Part of a small language model's weights.
Size: 8 layers, width 192, 9 heads of 32 (3 for keys and values), MLP 512 SwiGLU, vocabulary 2048, 4.33M parameters.
Architecture: RMSNorm before each block, rotary positions, no biases in attention or MLP.
Each number is 128 + 32 x the weight over its row's rms, rounded and kept within 0 to 255. Layers, rows and columns count from 0. Numbers have three digits each. The size before them is the row's rms in percent of the matrix's.

# layer 3 MLP down (transposed), 512x192, rms 0.0812, rows 124-172, columns 96-191
102:144139130154140181164095134134128154158124131127169121114151169085169117126157081116127177167193122137221141197097121141074176174114103174103144059107141107196140093095109117114167149166119124098160145120181140118146104178097086133122115149090141159138125155126138041098129172122140157146
107:095070124153069151135136102074135073180120130158135103148146164142196141114188119178060087131088138160146115123126152119106152108114124132085130116121181162129113110142122118110144135154188103078133159155112141109141174199139173152114105130114089158187109172147100142075095157149144144125
101:147106108133125114083160125154161167150101172204065125158132168087145165147113167120090162112117113157156079100062172152115129106090109112122116165132086087138084117087128116084111131160146114124106085094127130106081162122186134112194090170118051142105128170141108176155106103153155158157
095:069101139123092130139130137087094076140093129146101129127091121158132126168160139145143100117089131082134096000108094137125157141152118166042157115183125131123142061160148118165165132120142093156173123110155088086115113195153138110125110112106107112088152155112148134134158235125154085123
095:136132124080164104148129075172078107116109133144152137152175127160127134117141133099157159081144108171169145223104124140090101125157145101164101140168108175097134110111043143118149148129053116098133132126114098157126112136078099118151209091136109135097112110178079148116115113111076084134
099:156119166075095141114118143079125164130165118123123132143150106131152139103113172116111131151094106078134157132177109073162155104099097090155132129109061195109091116166094089117168084126125121112118162095165133211072138102121119160165148102134082152134149125156124058155129120182160079196
102:142151124134133139126179085106138166130132100126159114142119132099128121053142134180126174060114112162168172097088057201099159176099118122138173091152176126111157138132101134134149119106192176120105081106113171140076136136160117088129162146128145125079049116163127167104071141134140152132
108:090084103096153099145126153165124142147130119136144129112103141100128140052075133099096151141119173122072129007173124089108138154141198080112080118158157132094158160111130146098154088118142206114116160171127127130119092180110125131136110142153111042069129175115133140147114150121089116139
103:178161099108189144150193137095089105110112157136158109129073077132124082123115092099147093128157119159045118164113175119103088137142101167108176108099113073140162149136174108091099075060158168138089147151140051121177153176087114161101117128210108132167214166142120133101111087094119132161
096:103122111060087104218172123175131096091185090093137095107182115121139117123131111166172164169060145193132176029156109183118132146201111082114135148094154070131083131186157111117108152148145101092145134128141123111142143124139098112128151105078133138116129169178163055148153096116146140121
098:175151090095143111116155156079154082100211112148161093113141034096205149174123134110129151105054108067095155063108141089146083139107085109128093093093164111099118116086188159090152206078084089158100082079165165112104160160126143113119136144067118154075117105106098105110134137119096136130
099:116090114125125101154176126121197117144132131122069069137100154078074130108098134053141121136201147153124085177099162111095055126090157162132086201141174122058092100161141096115131120114132074161097130159132140176129161150083072131166131181133164100111071079153110186095143177109103098099
101:156145153109100080134162108124095100126083195175114126161094052147116123155138080174153175086113105091171098131127169150116083141082136075147156157190085147070134119126109146169113137143081102145203094169184123093153069140075112122171126106094093123159169116144131097120094127092130141134
106:122199151091122153128153176105164150052083111103150079096190142127160120123099154168201134114104158131174126091140129130143139173105148135097113110116092123193145117128125114111117103153147138054084146141175141115156133148167156160134147201118177172090093128126165138105111112130180153178
098:141123154109117133138136116161136164220130177116109156130147135109110085107157159120125142117171191124189111129136180085154161118136167134188151135157107135142158078127198144146136086095155122125132141058099110106123149068086191201157121171095133198126142138122136148108107173120137109173
104:091154144081131107124155073128106174131147136122171113100098154116101127141158117150149153161114143109133063121149158094104124159090138133110140107151121166176148108109116177122112131141176182145054114159076153156115155136131136209156132140072147103157153190182119162147076098134127104134
108:113121112073134130144099136118099098141105110115115179146119161160146144120095089101106116058117146156117182063068145104083090178126162128128156053166141138167137151159152124119103121156143114096165110123092085162129104126143135125126120134098134083122094152077132114109143148101136121112
098:131108137102163161109106192105125176120137131120124108127105074139098159132098168137170120161182136140108156141178120153165185144161107130111131096020139128142141126174127104120102136142155124095100059059142105110163125184125149116086168094116117126144165156124140103115130068050095118060
101:123128136160165101168134125210102154052108109126113121143114136139160097175135146067196117164209128141110083063112101126098135186149123149087169166121082163103168112149111108112115091112113193148049135117131105112141149166162123088174139158149142148148093115135107151117128127164131163139
095:119130118150098114095142104089120164165115151183087100108077108161165132147110189151094143135125120133068163150116062113123133107094091171133153070097078117110195181098137182144092038100129122129095118162119120142107094124132138047098130105106121101081126157124117112133124140101117184087
098:123118108145093106065161126144137155094112135157081153111141135134118164136151223130123181123123154120116125194125108143140145141104070105127163075173091150114099146154106142085127123119075173105152155147141129161107144172132071165180100127162163083141174108086124147113157098165112160088
103:098138125127126106163130084162161104169152151112105163066085127095122136177067154149134131141104143133128084128144173154129148132070159176207107160113127134162104084108067059154143123134148174091110136092113161182156103167135103139125095190120097145117140097117108109137155079136099078183
102:188071124116145134164154162136058120117175158136121196119151099162118153149129159151076129203137110073154130158109138078129147184160139126110117112106129071169178116129163119163128120150189189087130146097117112113159096111103204117070129089145105126138130162112099129154173137112106147066
101:143115105206064173127119175154167106140111176099123106132126125088139131172144149176172164122102153168207090212091145118086101129111096143115126097110150098110125109113112095085121117111098121130122150163129157098068148187156122113180138154123094086086192141087084080109128089152178088126
095:089105127168115186085132166145032118035092142126139098133107106101097187131152106138107097114093119151156193193146156133167100137137126076154076115094125111167107121159131077159152125086152082047122082170125135128109148154067088148107094054091201135137106115186123182146179121120128167095
101:148159092117059110142105123164160132120168077103126094096186161168164163147075169186175144142104171118152115134118049196144089127144131161165103111099161220128155134159124123131091063110189114111113136199137158128146143131196086108158141131104139158107107112072154144126115115195134143143
108:140163067083180150113155138115137115145158150149145113137111125126163152119143054130142114094085093147175118162115105173214071075113139110128154132129108117115131129138101140186128119079128146096118110137219114150119094085159057116154091139136143123108099154134058135107132100073126159132
095:090088120162120073147098143124143090055183087185106115101160124098123158087124080131082108143096158128165068077100132090141157146166115106132140144147118182164139109099112166123096091139195068088167131105178120109095102124130113166138191152154135089150139152140097131173113200169163099129
103:146138150136135089159091137153126155110096106066137169144097176138119089141142119114079158070119172111099107218108138100044117158118161136117125163111171110108073105137105136161143131109115113074078132110139077142156099076124158151120095165157090150093187124108119174118183167086131076087
098:116119205150102109127145147146114060111116092110116106117141162124147165145110104146108128086058140161116107061098153111109112166162121110118161184091152120116096133109173126143091102102169155192135121108153112103140155159115141109143065156168131156126115118173180092177161159101148115108
096:200102109050113088097094143123091147101096128165174092110134128163178161146164073124153151091132184099168086144119073171157086130169114123117135151131093127152100144115098104171124158105143038115174153072129102106165082162112096150125115125130186167091111177166115100120165131136109136175
096:151103092150098110162163163131174109122118170079118090075155159163081171181106128174133097137127161102141082168194158162162227134129143149127157125119170100122109140136083111124111072101072156143111169153154112159122120188146160166160113171112134113138097143123172114121098173125133144189
105:169150149108161120115134101168109182124133144090124134145124135042140095101152129114103122075114171097131163067139168116162108083094140103163118190099110137133152110104154159163075134123191071069124129121146137119130151168159096133152131127122117096167154141112091097162112090159137107157
095:132179134128150164139172081106111146135050103124141158085128126150160139120150071121179085123100117158183126202119174143079156132129024044137154113106120133151137100122123100155153115115093115181155153155122109126086114128117075129148098112125114151101097134073147100092137124100172134130
106:080136147079126087057097151062141099144116095086118151108114097111113081116117111135089094132189129173113162034143098145101131068115105176090113111120121096150145135126143179129080059108130137108169155111106141150137095145113129103112093111118100094158121070105134160128116158107085171120
103:111126118150106166132145152126134105117113133113102138153084143147090141135125114121180163108111100123075129153176115168074122102121140146188161103150102138146119151094146117157078129107133116127187208162108150141101122159127143109143125128131107028123159094139153069150137130151128112129
097:138152153166108078151116102133087188117060093130090122101163118136079133050173111117176089156144159152118102139144148133122120136163203082086087153082091137105138146119194142171126168119183123113131145129101105158125143163078129108122159104116194122118093156111108146160084215134145136102
094:112107096101117149170117129186169164196139094150154128113131102172148158097114182097128096149090128070118156156139157097109160148211171121118103140111090164090115145110128140135153148105122127146131151092112123167141173124070096163132147152120093168142088132170093154075100176106135105195
099:144156150123159128089156136116133140114118111098176061144103122068070139159075123165125081171171104181208114112140181175107132131112080124101138110142093135084125129067074115094131112086115135164079133155137157117083145129110115129147186096122106180077132147183096134146084124125194087131
101:152109118119167090161134140161128159188086142155151121137119130114154073122158137119099152146197098032157150065090104104129161120141061122111187137150140076133078126187089076102118138201093151138188164160145073109110102157088136080119155156097142094126111137129180196079071161129108120168
098:162110115136144060194131094123104134139087154094116136124135122117153109037147161197052113116197073092113129097103148109102151149148154119130158154199125086121155141090099130110184107087175149132098166118145094112183181121125157106095144149148092117116112178120170107158115092079056136124
100:056143153082062101142115099111142112147128034133121144137162117125145103101171093176093122175055104147141143000157074132068099119125106077108123179120103142144143110112164182137163147168105091096151090150147141177176172094116149154120134137143103179103110144171164078139109129123139157147
099:122087100142125143142153139092169092094140190119156142156148123148083153181140075131138082146155115143063127182132143186114155163128180169140148116140113184126140139104094096131129166078144154155122159144087084125143125154071099144127104083181100114118145178152149186121156110186137146111
102:061137124117130114140138142159144173079122152095086107149093139149110131065138092126082084143159106113164145173121186132085123086152106067151165122160115087167092155102157159138181109054056121070104128164176103134176140097104086101150128173145092102153090090137127073116147069120113115135
096:122102109121133128172120128146133082152105149149122094118115072112096157149134117080066142096152067165157140204154150099132125146172144182110122178140173123164124159108104142132141084120152150119162161138148200071144136136123069134175097120083148118155124183158148129138088063096126117061
094:141170071084104088136087083117071199109137180143172146145174075152129126099146138102149164116139101079130154255105095151100103073113115136201140138191136131144148161135109148078127135124071144127157097130115112159097134144134110148182150084087134119173140164130088117151116108158093084169
092:078117165153149091088111129135134119117127112092202159100133161155080133149098111125064139079181087138162156138167148135188117163111100099169112115163133144091112087101123123138107166140142138111152171114154137062194133151164134102119107177136139136161091092157150130157137141128136099067
097:115096073145139115153129144140133085146130084104114136087143068148106178087164176161104095153104130159138133139113121072147176103101094169136120109151084080077100122115122125121146104145132158164134145135094107175127152198119146167078107121096111150142100114082155160126129181084094166113
095:145141143139159101107069166141130104090179132139150145119098191143072186104127103114167137094141107145132136153185100142149126100129149160139154143077100167130087067112182153110118092174150111123064172156135038125110105132045149147018159129187104160127059085052168129172101124066112126113
# layer 3 MLP gate, 512x192, rms 0.0965, rows 125-172, columns 96-191
104:142160133127100165063124141103138142153096130195130120140099137142160124064127169151098130207126154183191102147119119132117195079162100116088072174088166145130144181188066139105106065179117139088116127071094117107152155155110116148157068121130100085115123105182132147132130120077139167098
100:178132122159086167164128140087143114168112118122142116110072109079175116124170120114117169085181139100150131141101159147176127109213100160168134161116152142123121164160139120153027131102081129195108108120145121133145174135146086154148084084105157083186167107120124141071073107109109167154
106:095148118143121129124128113092113069149056112097088116144119138171125153161120162154173036135143103085122086058123062149146146130100106185092104099115139155132131082177135086173177096123133052140130166123168111085149081208143131094155106075096105122119122124141114114096141206113178131111
102:140116153140114106088136129159067123167171165088125107194129171079149058143067148107180138154122120088152074108106155150107118108093142137068154143130128139108151158153091081166109124102157151061117103125071114143118168147160124142163159116162178191159222130108074093132156162125155100133
101:136170157109063168073119156128127169099119109129061122109096115134194091081138140183088148207128109109158122058169116112157117103148096151079148142106089159168123119100145160088176170157198152059122142098098164169109165136158135124162156100114085144171106182090141058168138119141153085123
107:133150137145071127074087155159049083134161098116104146112131141171113150048107105129127149117065122101141115049142146090098072100131114137106101139169105117156105157053156130144077108128172170108116139169119149119094185111119065097117111127122112122109191115113153079092158166106170097101
122:136086084123065187142104083077163153136088182181135113149135079091142174130134140161132085158100133144133168146140083141151168141210141139112140153119101160132118145127135143139130115135082121118158164128179066072150132192172113116189149057103159082177147157142168127148069161131107096176
104:144129143121131140093125178168145150164074178132148087149161170093086120128106107110128074164143096133132136089182140114052107160063081130061139127109105109108106112148143156120108182121158154044093127140091138133169112068178177098147093047122093091147103158121165091170137128107155154164
104:088121121129100121157163129157121145172106111099135096091091091093169120202140119138136178163143201187096195109189123158157144119179152111174129147086172104146155146202149084135109125129099061108144108132174101105070110156125137114152145115132146164150127199226156109162114187075154122113
097:079134137149085134108152111087139084101099154181125099156071219141102169164103085179099097104186150176172145086106128168089130076192134067119197174136153097090112086194126128166119160090130091153125146128123094130116099100168168124089132143117177070153162107118196149126113124111110152141
099:083094155178098149058110138153121125154167186212189123120102159083110101101120144163112159109131155141142136113170119131166096124132128109132134157178128129164161120095130149180152118179075118146145126130118078109124116091144131081204161118128137139108156090157110152125116121105153087147
096:138095114151131124127078110163143113195132074170132110080148110167118113099099205108161141094176131160091184137114128114164097073177158083144072118107168147134115183146125111108152120172108073147134159080144105131092181080166124180091130116076174115047139146168108119130141149189125098122
100:135163071105121095105114110093171123168105130165159159081102112199134121111156139152141077087143163183156097069071072054089128120163114114135156136121150192138146072091151177109074117121169108145117107142187145123105116146074062101114123159109074059108162147092110151133139136151086122115
097:130138143163140148104165137141165163119171108183139188125155140181106150091136140139099123132145133122173110085125082121111167213148125113091139118165087137097088110114164155082115143146103124146170104108216143062069119127070067137088105123114129083134123101128141126176159156143073101107
102:132114149099085160129140185088122161083132109147102084066096077093147110135109165127162165182073139146123147082142136149146120081154068172132078132084106142146121142076213191131181155151125142089086085068093143096097101156123158156150164068131097107109119194190167079163154168106151099154
119:114071109122111124095151098111138157083160112157135117103099159069131154091110136149112111141092121162145111127140113168159140125248097112156084121151119133101165134194126157097111104169123108101126096070135154134092134215142157132202144067124107132089141190138187127163168126104129117173
092:082128099159104221133156141119144167104122163122153072131104055121138124113096178126107162120152114100148179162114166102157109133146245107203107128089108123148128107131138109175071140152136118134177104104107159095101142111106070109134120088073144089154178124130160079072125142128068160121
097:124161120098131093082147120165127166137124113116137101181185092167146086164105107099178130132159098092052124143104121138192134099142151155067119122082076132114116119157157079136115128141169080131032170096099151156112156139131094064153156216132153138138074025173081183120085147156154147139
102:187100147156120171124150144170146149153122108032153116150167153094106141101142113060143128153199131167124120136164204106110169127144151055186138197131142181154063169174088085149130178115136113158129192180148154127127154113101167179137120137127173191135109121183131131127142114094120071171
090:161130108125175126123101108129128086150105228205130167110081207121113181053131141134144102106127175141087161106129106151130113145145152103089160140098153094113104186103183181124183064124145113136114103151131115099169175098127114120178135109145162037145134108034101155122145140129081120103
102:113186173148133119130129098139103140121149140135141184124160145125138124203177123164162113047120179131120073145079055122091131142103068116131118140193147161141176122142107142161140146102133096141151115168162140119121122170112173127159110089134156135131126093091089165201045119186101107139
098:158125114123104167084120130060139100114104182108098152094113130119136129132099159171100131158148138072211120105141111159124139177137093140161124198115155128121199146127122138112090087124078184158192071116141141086170059108110121157104105138176115082132139146082057181131155127143117080055
099:167067125195111103123110157088112176100100125153098105169175080092168120156123070093124116213144139178163142168125149085153169060127161123153104169153153151098150161112165137172135108116108094107098147085105108085172165102124156136164122090126132108112134101109079125106110115134142152097
095:121160133122104115157122149122102129189126108150112131161138108138183074158150121120133084137155130147134098129142113121126058162172153145105168150161130161095158069122138148135117049190138077144109110176150104118134136141144112078103132152153036075150129162108124129077108126129138110089
091:164129180176114120128131134151151123122192078125164109099146134181144102127119108164150118103088198120177106101128084172105132072106095102124076175163091107104090097096126067135152131107168115106082122138132165103141166104117110096170162123098155081182191148101150150151194122119144139117
108:126074154181105096084175128127095153141135155138104098150120103125089049145089159110084192147116177123083133111132167089130082123099097121080100161085085058094119148160156108123075122158132134113129132145097139106108178141100134080146158107156136124132133086144111085186083192094174113120
098:067141136198140119167124142135166082073150082142123109116131107099074122152174070153098079150152086063118092105073159118092142122169169073086122116133032148155130129119097125100153167160167087115161110147203125113122088151163079117085179124125127123153117217159102115151073139120134094127
096:152089144142153195115145104060083146188188103215094133185111181129180141106165109181086080123124129142129142137090059152191088061115098119127163136133103133130145186097126094120160115116160097107090121166125090153145075117157128085111153139148146173153123151169196122119086141173131123138
099:100158179092100094079120182106080152181123137152115100116174107098173117100057070141121134124196097095117126135132140087107086146134118087090166141145133159134214176114117153141109159122111151099123097150078064195124204095122063112160157121134197142123161127114079144146150066150116182154
096:113093126121107144138126135142128125158132085255112169075104099097130126140086066107170111125109155123147000091133122129096091136139110139121143202097115158114157045106141090179076121087161126126117147109144126136139139167099132093113060113099150093120146182120128067161134098127205124177
101:167100146129077180090115121111175169102146115100123089158120132150096082113130140160099085109103111138148104092121118133178114071149143126105137116140174104089127130094156169121099124113186145136058171139096127129113156190151078106178099136132128147144124090129157125188126130110203160161
103:129191186085078142093117072165153163174137139096114170123119103152178104110180120137148101166133137102163112121145112159147162127122131121132144174105127111135134133171170088145120115153151113031150137137171156142124196151148060093186107105111095106184137132140140101160107158156220079129
093:114098114137097114095104140093104175175117164145109130143149095107161126129078170101170101161169137105181145076101126194094156103239111101165162125173096138156106162130125173093125139174154116136168153154127123094095143119106106121123173102118127105180146158170107084129127107135115148150
106:108175168120129129075103159125095103145104121145160136152188156133129082097128093099129122144168129148139116056143180179114162096080142152097111114076136152165159124169101147172073105106165180086109179116121162120114106129156159107115140140148102112203169100103084130175125183165163171155
095:131147148088085155140118108120086146135144093078135138119130095152134090142168156125143121160102103115142128095142144134101136034163155074123123146114104112091122169089104161095047097130132174150057157164100175108121125187181184099137102117110139120072106108119111091156098087149142117095
099:081161188084122118101110118141097105114107084084105121100138096168087123111145094115157109188108059129136125089142135115144085167127130141095104136103135156093099117118135167096145146053201124089072184157148181209049132146069107100118104153099130174118075142107136138178138137171123069151
095:142137158104097141089118158097087133138123180088113093145118086118115085086154098112130146187102073120126131079104090063122073103113072121082188150111121148147171157168107065139146124111141120097078131178104110153116144105151098068174123094167102181148150108136126109132139162173138086111
094:169142105121125123073163158163130126132132142146134063169173104146067176139101111132065109191160126150121151128139114074115109148128155095158082114116091152183120156122096109214164109114165110142102096126178077132168118125180156097165151123142094151127193173098194123111127164130166064167
097:148148123164100106086157158064153083091164103092035189142133096199110197119166111154161065087080136125188143083122069112146120120128104185060110118128074150137123175116104119108161132127183143124128185164097148100093130136095112093128169105071162210151143141051103078110135184130128111116
093:122109099092049128082153133125081126092121093112104100074185158141049102078145153155087075152084102106104132115184109088131067120126109114121175139183076134163098140105187119123136154138117099145109090101116147102169121138128145116132129184111091164186112124127144178139159153123169055131
105:095144175081054201118135088096123129126114125108158125134090174125176100123120105162131101163093085131132130113198111101108122078151135181120124126080123125143161102192190114144139126127116145149122125147163155123141125114064123058120098120079160162145119146185106123156077135103104087132
102:155158122057111136108120118095143170132127099113071120146102059125135111122140129119061161149104131115123106129147084094105143059127142162119131161135071119178133154119134112126128099152118131102092148130120121149139143182146157089192135118115085172132154090130152123181143113098147091155
107:171128136037108116100107184186126153124089134056167157132128114192124083094165153132131120112137085120190120093114109098133114140136153113124152140177112097146207052120124131095127110152137184100072162149109146189153140140059090132084135129095085133085127170129118136145116134097146125144
091:152161111114110138161137138107146053169163118140115107099181121187123190101087143189113117094071150125117131128149078117131088094149127126142127184148140129121086166145191196144108192129178105141116152051112127114142119141108175183104156180075161093124135168132170118132148128124142137044
092:115156143134066145108133153125138174148142188082143123152177169159241098140111085157171136096161084080160103138127084160125123089086127100096094117117121155112199115129064130159159143113151134113066129185141134146138134144049070107133123087085087163133161148124111124125116120133108179172
088:130070148134129137115097180110093081141103100105173144066150111137067079102163147109179078090166092106100120140166125116149101084133065170133139160101107144052144140136132150126174074149186085100103126095149155103095112151140099146090037141111070169086113156092136136075080099128131069181
092:174125155160102151131113065124179145129162106147091172182152121108191116171127108135150084175147143110134129108143108068154182082158134120083084089110130129132089116140104116158092162109076132139156125136125084152136157129130165134159139127130162172119196074154156094136088109049085109180
094:119126158142134160150105128122169174162132096119052081070098081161165129121105139143124134132120177032086142123108138123117118136142149127160106110147121067118163143116162084117098065088084126139090110148083173084177154151185125087202081112091124076180176164122128121062189115131157140101
# layer 3 MLP up, 512x192, rms 0.0885, rows 125-172, columns 96-191
105:149079161104100114112084168237133127124154141135119122148112124162171163157148062135125146100145134094105120088205177092119158144152134098123143154163134138163135083161092174175093146097154105098121113091125138188140097172186136102100179150064130118151132161166100086158117111129172154170
101:151179131126108109186103100002068091121102117096178138143138130116133132144181150186142119106111121143125099112166086141144124112159135155144167188159150142131081158187143170162077133112100095118141157136144129085167110066135140181092055086145144068119127086104131116096132085144120118168
112:157102133100117113118125153147210153083135166076149100126145135079110131127132132153071171134160110174152117212127143122169122108130125088182115139077098136150077181135099100127105128124120180123078117093083147161148186040163094139173149135151173137167114141154113073125052048082085156111
101:132183123121120133157146126155096119144081180152165129162151088178148139189076124135139122123150169110184124109152113043150119180120112194160144140117116133165105150104154071132122081122109140109114134114133133106119158126075046128179116089176090189089180150092056156108137088127138132122
097:102096129129167154149145104143127102166133111129225153150161132134058150147122091085183122090134100125118139149100135098148147105185156082152153121183092147111121145140136104206099099070109054159108133176152114168102137116122055133112135088099178156136164072192129149096129127120133133181
101:139168067174127124108156106137083212159125111101142187139143207121159106053138090182074143169132099105163167147082114202136128162155155060151093108148197139126194083132098119134155124105194162153172118119162156125092134102104128125156163119112164086110119125157065191110062134081067168135
105:137144074129155151140135118189153125110169123136155122118129111145039204102164092141088170150099198121193125123114101086097100120152192087136167124190177175135118129117109131158157088173100112083069193169129073130077091089169163182126120156178147106162107074153154167188116121110133113159
103:150152151183155096106204062146112167096076103156127192176108119152147108157119146160102171110131094159160066122168061116094157119119137099149163156100039133120069150152148094121145077151143087161146084119138171121129162175126156106140140153109091139107042127118141120100150105118127121099
103:147141183135101181096094160107158065102151149150107130138150110088101149069139144147154095148081097079104118124157124104173096112108099166126117121137093143108109144033105160123117083068110184159093138115081143161168147140194086093128103086143119119140207100085037159117145103157141183156
103:084138084053110086155127131137184128099115160115169155152231163173112128078101123142127094138103126123128123111137094182133108114149125108113167185101132114116141139175143104044149095112101132124189148148170118117121155112058122183103165131135161144123123138115169107137120111143089183129
095:096122158149141066132037104194166154127181124177124079151158123124059118122180080134129118136111165117092156105121115146148089119089165145079066142121136110112106060121111129134157135139129115183072101158135126197131076094114163112126129161146138145089150094138142143124116161125145094127
099:115171118115164186185126170155079101119198077165110111178071139110105112154149156103085120140145107159117103140084108142102143083102164175154117146139117129158163106126134148136140145173150150139099203133127032149086132113130125183156093191101169159119140070134131135145117051134083148145
105:175180124135112117137115130183112096120114108148104142142165189093079083120141137101156094122093112094122097119105165133139110213122162145135142155179118112185135050185138083113143113126102170130135128162151102128059089097118136165124131172143143162133106122137172115132119098089186124093
100:103096123156113112134131142161089107082101097139139103101075104131122150125104197192180133112073110114099133114149108140119065161084069143109140093152125095149092134110051137130119150187052110118154094172163073151136038147163127116101114125140121107091162153140149073117197080112106189103
103:088108130112134129117130177120041179034160120144142066090097149186155143102157109145150137123051104106174134116099113104112149103093148073132156089146131156133084104122147191075127150091201084141042134156118158151160171111110098149182134123114148126141063169141120132186133141112087205127
106:157136124107110110149090083143114192172184116128133190151143099112180082114116119152139122100128108121110125151149108120172190084103150200134117082079164124167085099078088152125123161119088141086128128153116163116119156088086128154114070079129083114100146102099100195105071111100068158180
098:143170076124118120157109151188120093130118091208143163143128122111166138092103121112054115136149169128111067121128131131110152124128115168137141141131138067125091112116148150081153100120135086150150137138103132158173140159140110129166100134134164119176168109155093092141155188200102114167
106:101164103132121160132129143060150163188207141154103139111123219127116134150102094144088130114130127109166126118091093153081215115099122158203099129118165153168080125070146116100146092172134103153149189128134112145088171133107132139135087060109170097168124150085124079101102138080130196113
103:148119154104132163152147105166166143156145054115126142156151134075075106111204081114148133172138102143180106102131179130085136146146165036144091178175169123169102164143123140138091180122116089172139158133147130137124120119106161119148118141125138152143078138126135136106141148136185131130
099:106129137088169179178124123129094083137160120127135149151173177133106158100177067121136095130077149185124145142157128071116111145178157081105169152114144143134141107112142142151169139126172071133098137169100122059110137074193139140104166086119129168184136127097135093094131119066147151126
099:152153111122123107156158112132159123208110062149107089103170148173124092126150122107062150164184125191089102130145166122137154122187104112097134171104075148116135137155134137153083157181133037149134140079086103089147124098115167124210135124100131129138084068124101120106088124135163118085
099:165063144140047170162147185162110130187144115123144072102161153165120069158111082095186150106114130123127098104122083147077104080113129112143125125150093128122112140142143104124157138148072146089136129088111196052184161134109143145108161143159177126212087127132089128117111119116114107130
104:135189173140130128100107090168141135079076127123083164118129134177127135128134117123107104078092089122130089116167121106158138108132140172169133082124121202124117158110166143179195123097123113048075156139124092095151137150094115173160135118122114155102106121134207193153162160071124105167
094:057091091110100021147143151116107084140174135153146122163126143117051136182121147160095133112148161154125078115102117069117083155119156123077123174144116148124132063149146144133096113132129106129130100178128153161117109117107144123060168173143155100120118171117149153086083144160104134178
103:109114157174113134121095126127091111104123092109071138145152148158145154146085028155087119167118074101098089123140201105078089122168130117094126164124170168180134114160172124154115098116166141104137170136108110137111116176126150125151138119093138188161119155152155163130083134149084158112
108:103094158144181126127157110162129077095115117131121092090193064163128124126169131112129226175140048129151184183199160123164099142100112114118162151116095117102164167115080104157090166171140092155104141168109152138116133129146090110085101162147157160150052127120098157135108113145184113088
096:133138141132115121131092151123128173125162121125102096225145124168130165177160167167060122142191126173099141156131163142143113072122168141110083154177118123133090135104097108135134100086130132132122165171118097204058101105179167122125046139105151165105157109118129132138137103091101205142
098:110214196145136132166160120110085133138103071113112134141078163151106150129136118152107121089092143121115132138133087115095115105090135173099176097145127088148137142129123072177202151114140142135083132097147052148130104095156146100142106177163056151088081117108208168135147114055144128117
100:160061126107132095151134164074147102096153113100112119135088116160113187144154136164093130106104149168132158124135087213125135171113148118094118158128129031070162122089154155069151110150088120127144123127162116102134119158107211124099167092144128108119137146149171161131116084100153131134
092:155123134128111161129123084138109128139101098122180121210142161156117139112186213088105155099161107149148156143191134171174142083128102147100102111139092045153116179178154174100195130150173106120134100101084141150131099110113095130152172126128100148089084092116087129092183150128138089088
097:115118177127090144130115155183143188100153124112112115125195152160079087170077166139206074111104119107166116158107163109104168137135180176104088132139154058116099128091167136154144134134086140116071134102058219135120120156147075153151125147122124123131083090180125158165185105143166176123
105:177082119116148142101130210110106117128158078141136102179102189074126109097091135127110175145140102134133149152081163070110059127156116130143128097173083171155140121124122128169117119106146128187087158115132100176126124135135144122099126112118101154129172166121062116118158110171127143164
092:080131179111170165125122146180110171112171106096068158177209138152134097149133066127139127132134129176110142119091169162145189105086092086087095101070153137136139081150103078171151108096151105151112171151156140087130121123168107131168135164076172190101128114086144079097147101118178183082
110:143085118119084180111112139103115149112098128096087127102107148165096112143103157168123152102113140117142136174194162062164142101118124169081128172202093067072153121137118140082219137104154170140115165122081122140035113136124157185156138124132123119101113186134179112112160122134164103158
101:162160148143186130115159134127104164154113109105102140119111146161089172171136168105165074162111121119106097119126147157079201109100153149186137086085051133130136150129183104161123095091129121177130191169135133130075171166138150133127088094084142090121163093111116112169121115120061122092
098:094111159106120131137082089177048101110124130102171096158137087149099067110169141148108140108110155109124106145118132155129024138122107078129121151133133135107128087129062174134139091107161118127116173180160100074127125187176168139073095064168141137143131159108123146168154191062154087165
091:097154110132116147137105091184172160175134063204135155118115145131138130118129205086146087115171126086120174120146164112130192131197185121158082134156148182120062130106143137107186147122129156137137117108149151141176127144101150135101123174091068102120117126134133119100104118091107171160
096:125142160060129152147086106124137172065184119105113168152167156176126150140085149070139127163105167142114147135136098173116190096160182168125100062115110196139145177153130155118148102151159136064134129149155123111099083120109174072156128134134181107161117151086122110146171182110109122135
095:143119119080128157096078161193138122156134127091115117121113148117171114144121145194133139164146102085135120129142118084145095108083116147057182096161093118140194101139126122102182123080091119099118157124129091115108195098131153168119134161130163146195127135162146140147064100170113141139
097:116108100107125186148110148174123065170090144087132217129084134129145132090127088154116118151109145087163136175104138171121145195095136133108129162124145110137165088065092109106086103098123141075152148170033158131110113092134171109111141102135146162138128109131128108143129139121144133099
095:112159119073142122117156192160162128113140041145163095126139117158101163120159108157111128124118111157118110101133133149128114160135071094123150148162106176136152109074080158160136141169144104122129094167105103185135145108155095141127097127120075169164128140113122120115233110124170157119
100:120090079128120101163175162093160146072091162140114133183143052103065183159122122100083141148123090122111108136143098124098169130119130191157124153123059150129121167114086116103128089133076140148119147093116094111166093178110140100148143145154075135111166093086167114164154094137046115167
102:126092169120156112094118093162133174153109133136051133087086114123113133130155092088135153102130140166089070132154141214103107138082118171175145157052131133130058126129154125136100159160137092106134095121149164168118117205142176112112054094131096158206125169107107122171132164120138176156
091:115117123124155129162140099078175177070136161119119135141146122115100149070071164093105126168133056198151106112100164157147118133124193157124090165089095140134156129136107103094198137136107106099092162098129119130134066075138137115174086113117171180090138163130154152211135105126141104157
101:091134104070139089070096089137084145142145179103140113085163134107186161124120111086155144139181062123128115130104129103150083123130050116185068106145163188107140184197077157168066167151068141111157093150160136123091147138130138104160097067104166093131137143107088146127158113162113118124
093:134084153113159148186124137098148138103019120140175120115131080076090094105104105148145137155107080136125096136113197156120130101154085175121121177077053132108134062122140082112134103162145100127090135096157113069069090108174152142096084130179100160116153158105135122139092081164082118094
096:189167157121125130134109085136124089125084080113120191133214144154132112126185064095116071166055118070179088090180148154126145093113144101088128120194136106143070113118137127184179141157104111140140102172163121139151134154126151081121121143216134166127209074136134129153082129092154091183
093:101121168133144139151193183093069149096175122117095080103094150112155091118154132099129094117148132122147125150023119133175098114161124080151124077140147128092128080170089077172186142137143123113122127162068176089098147130107085084114155142191099093150128155091161133106115124159056205145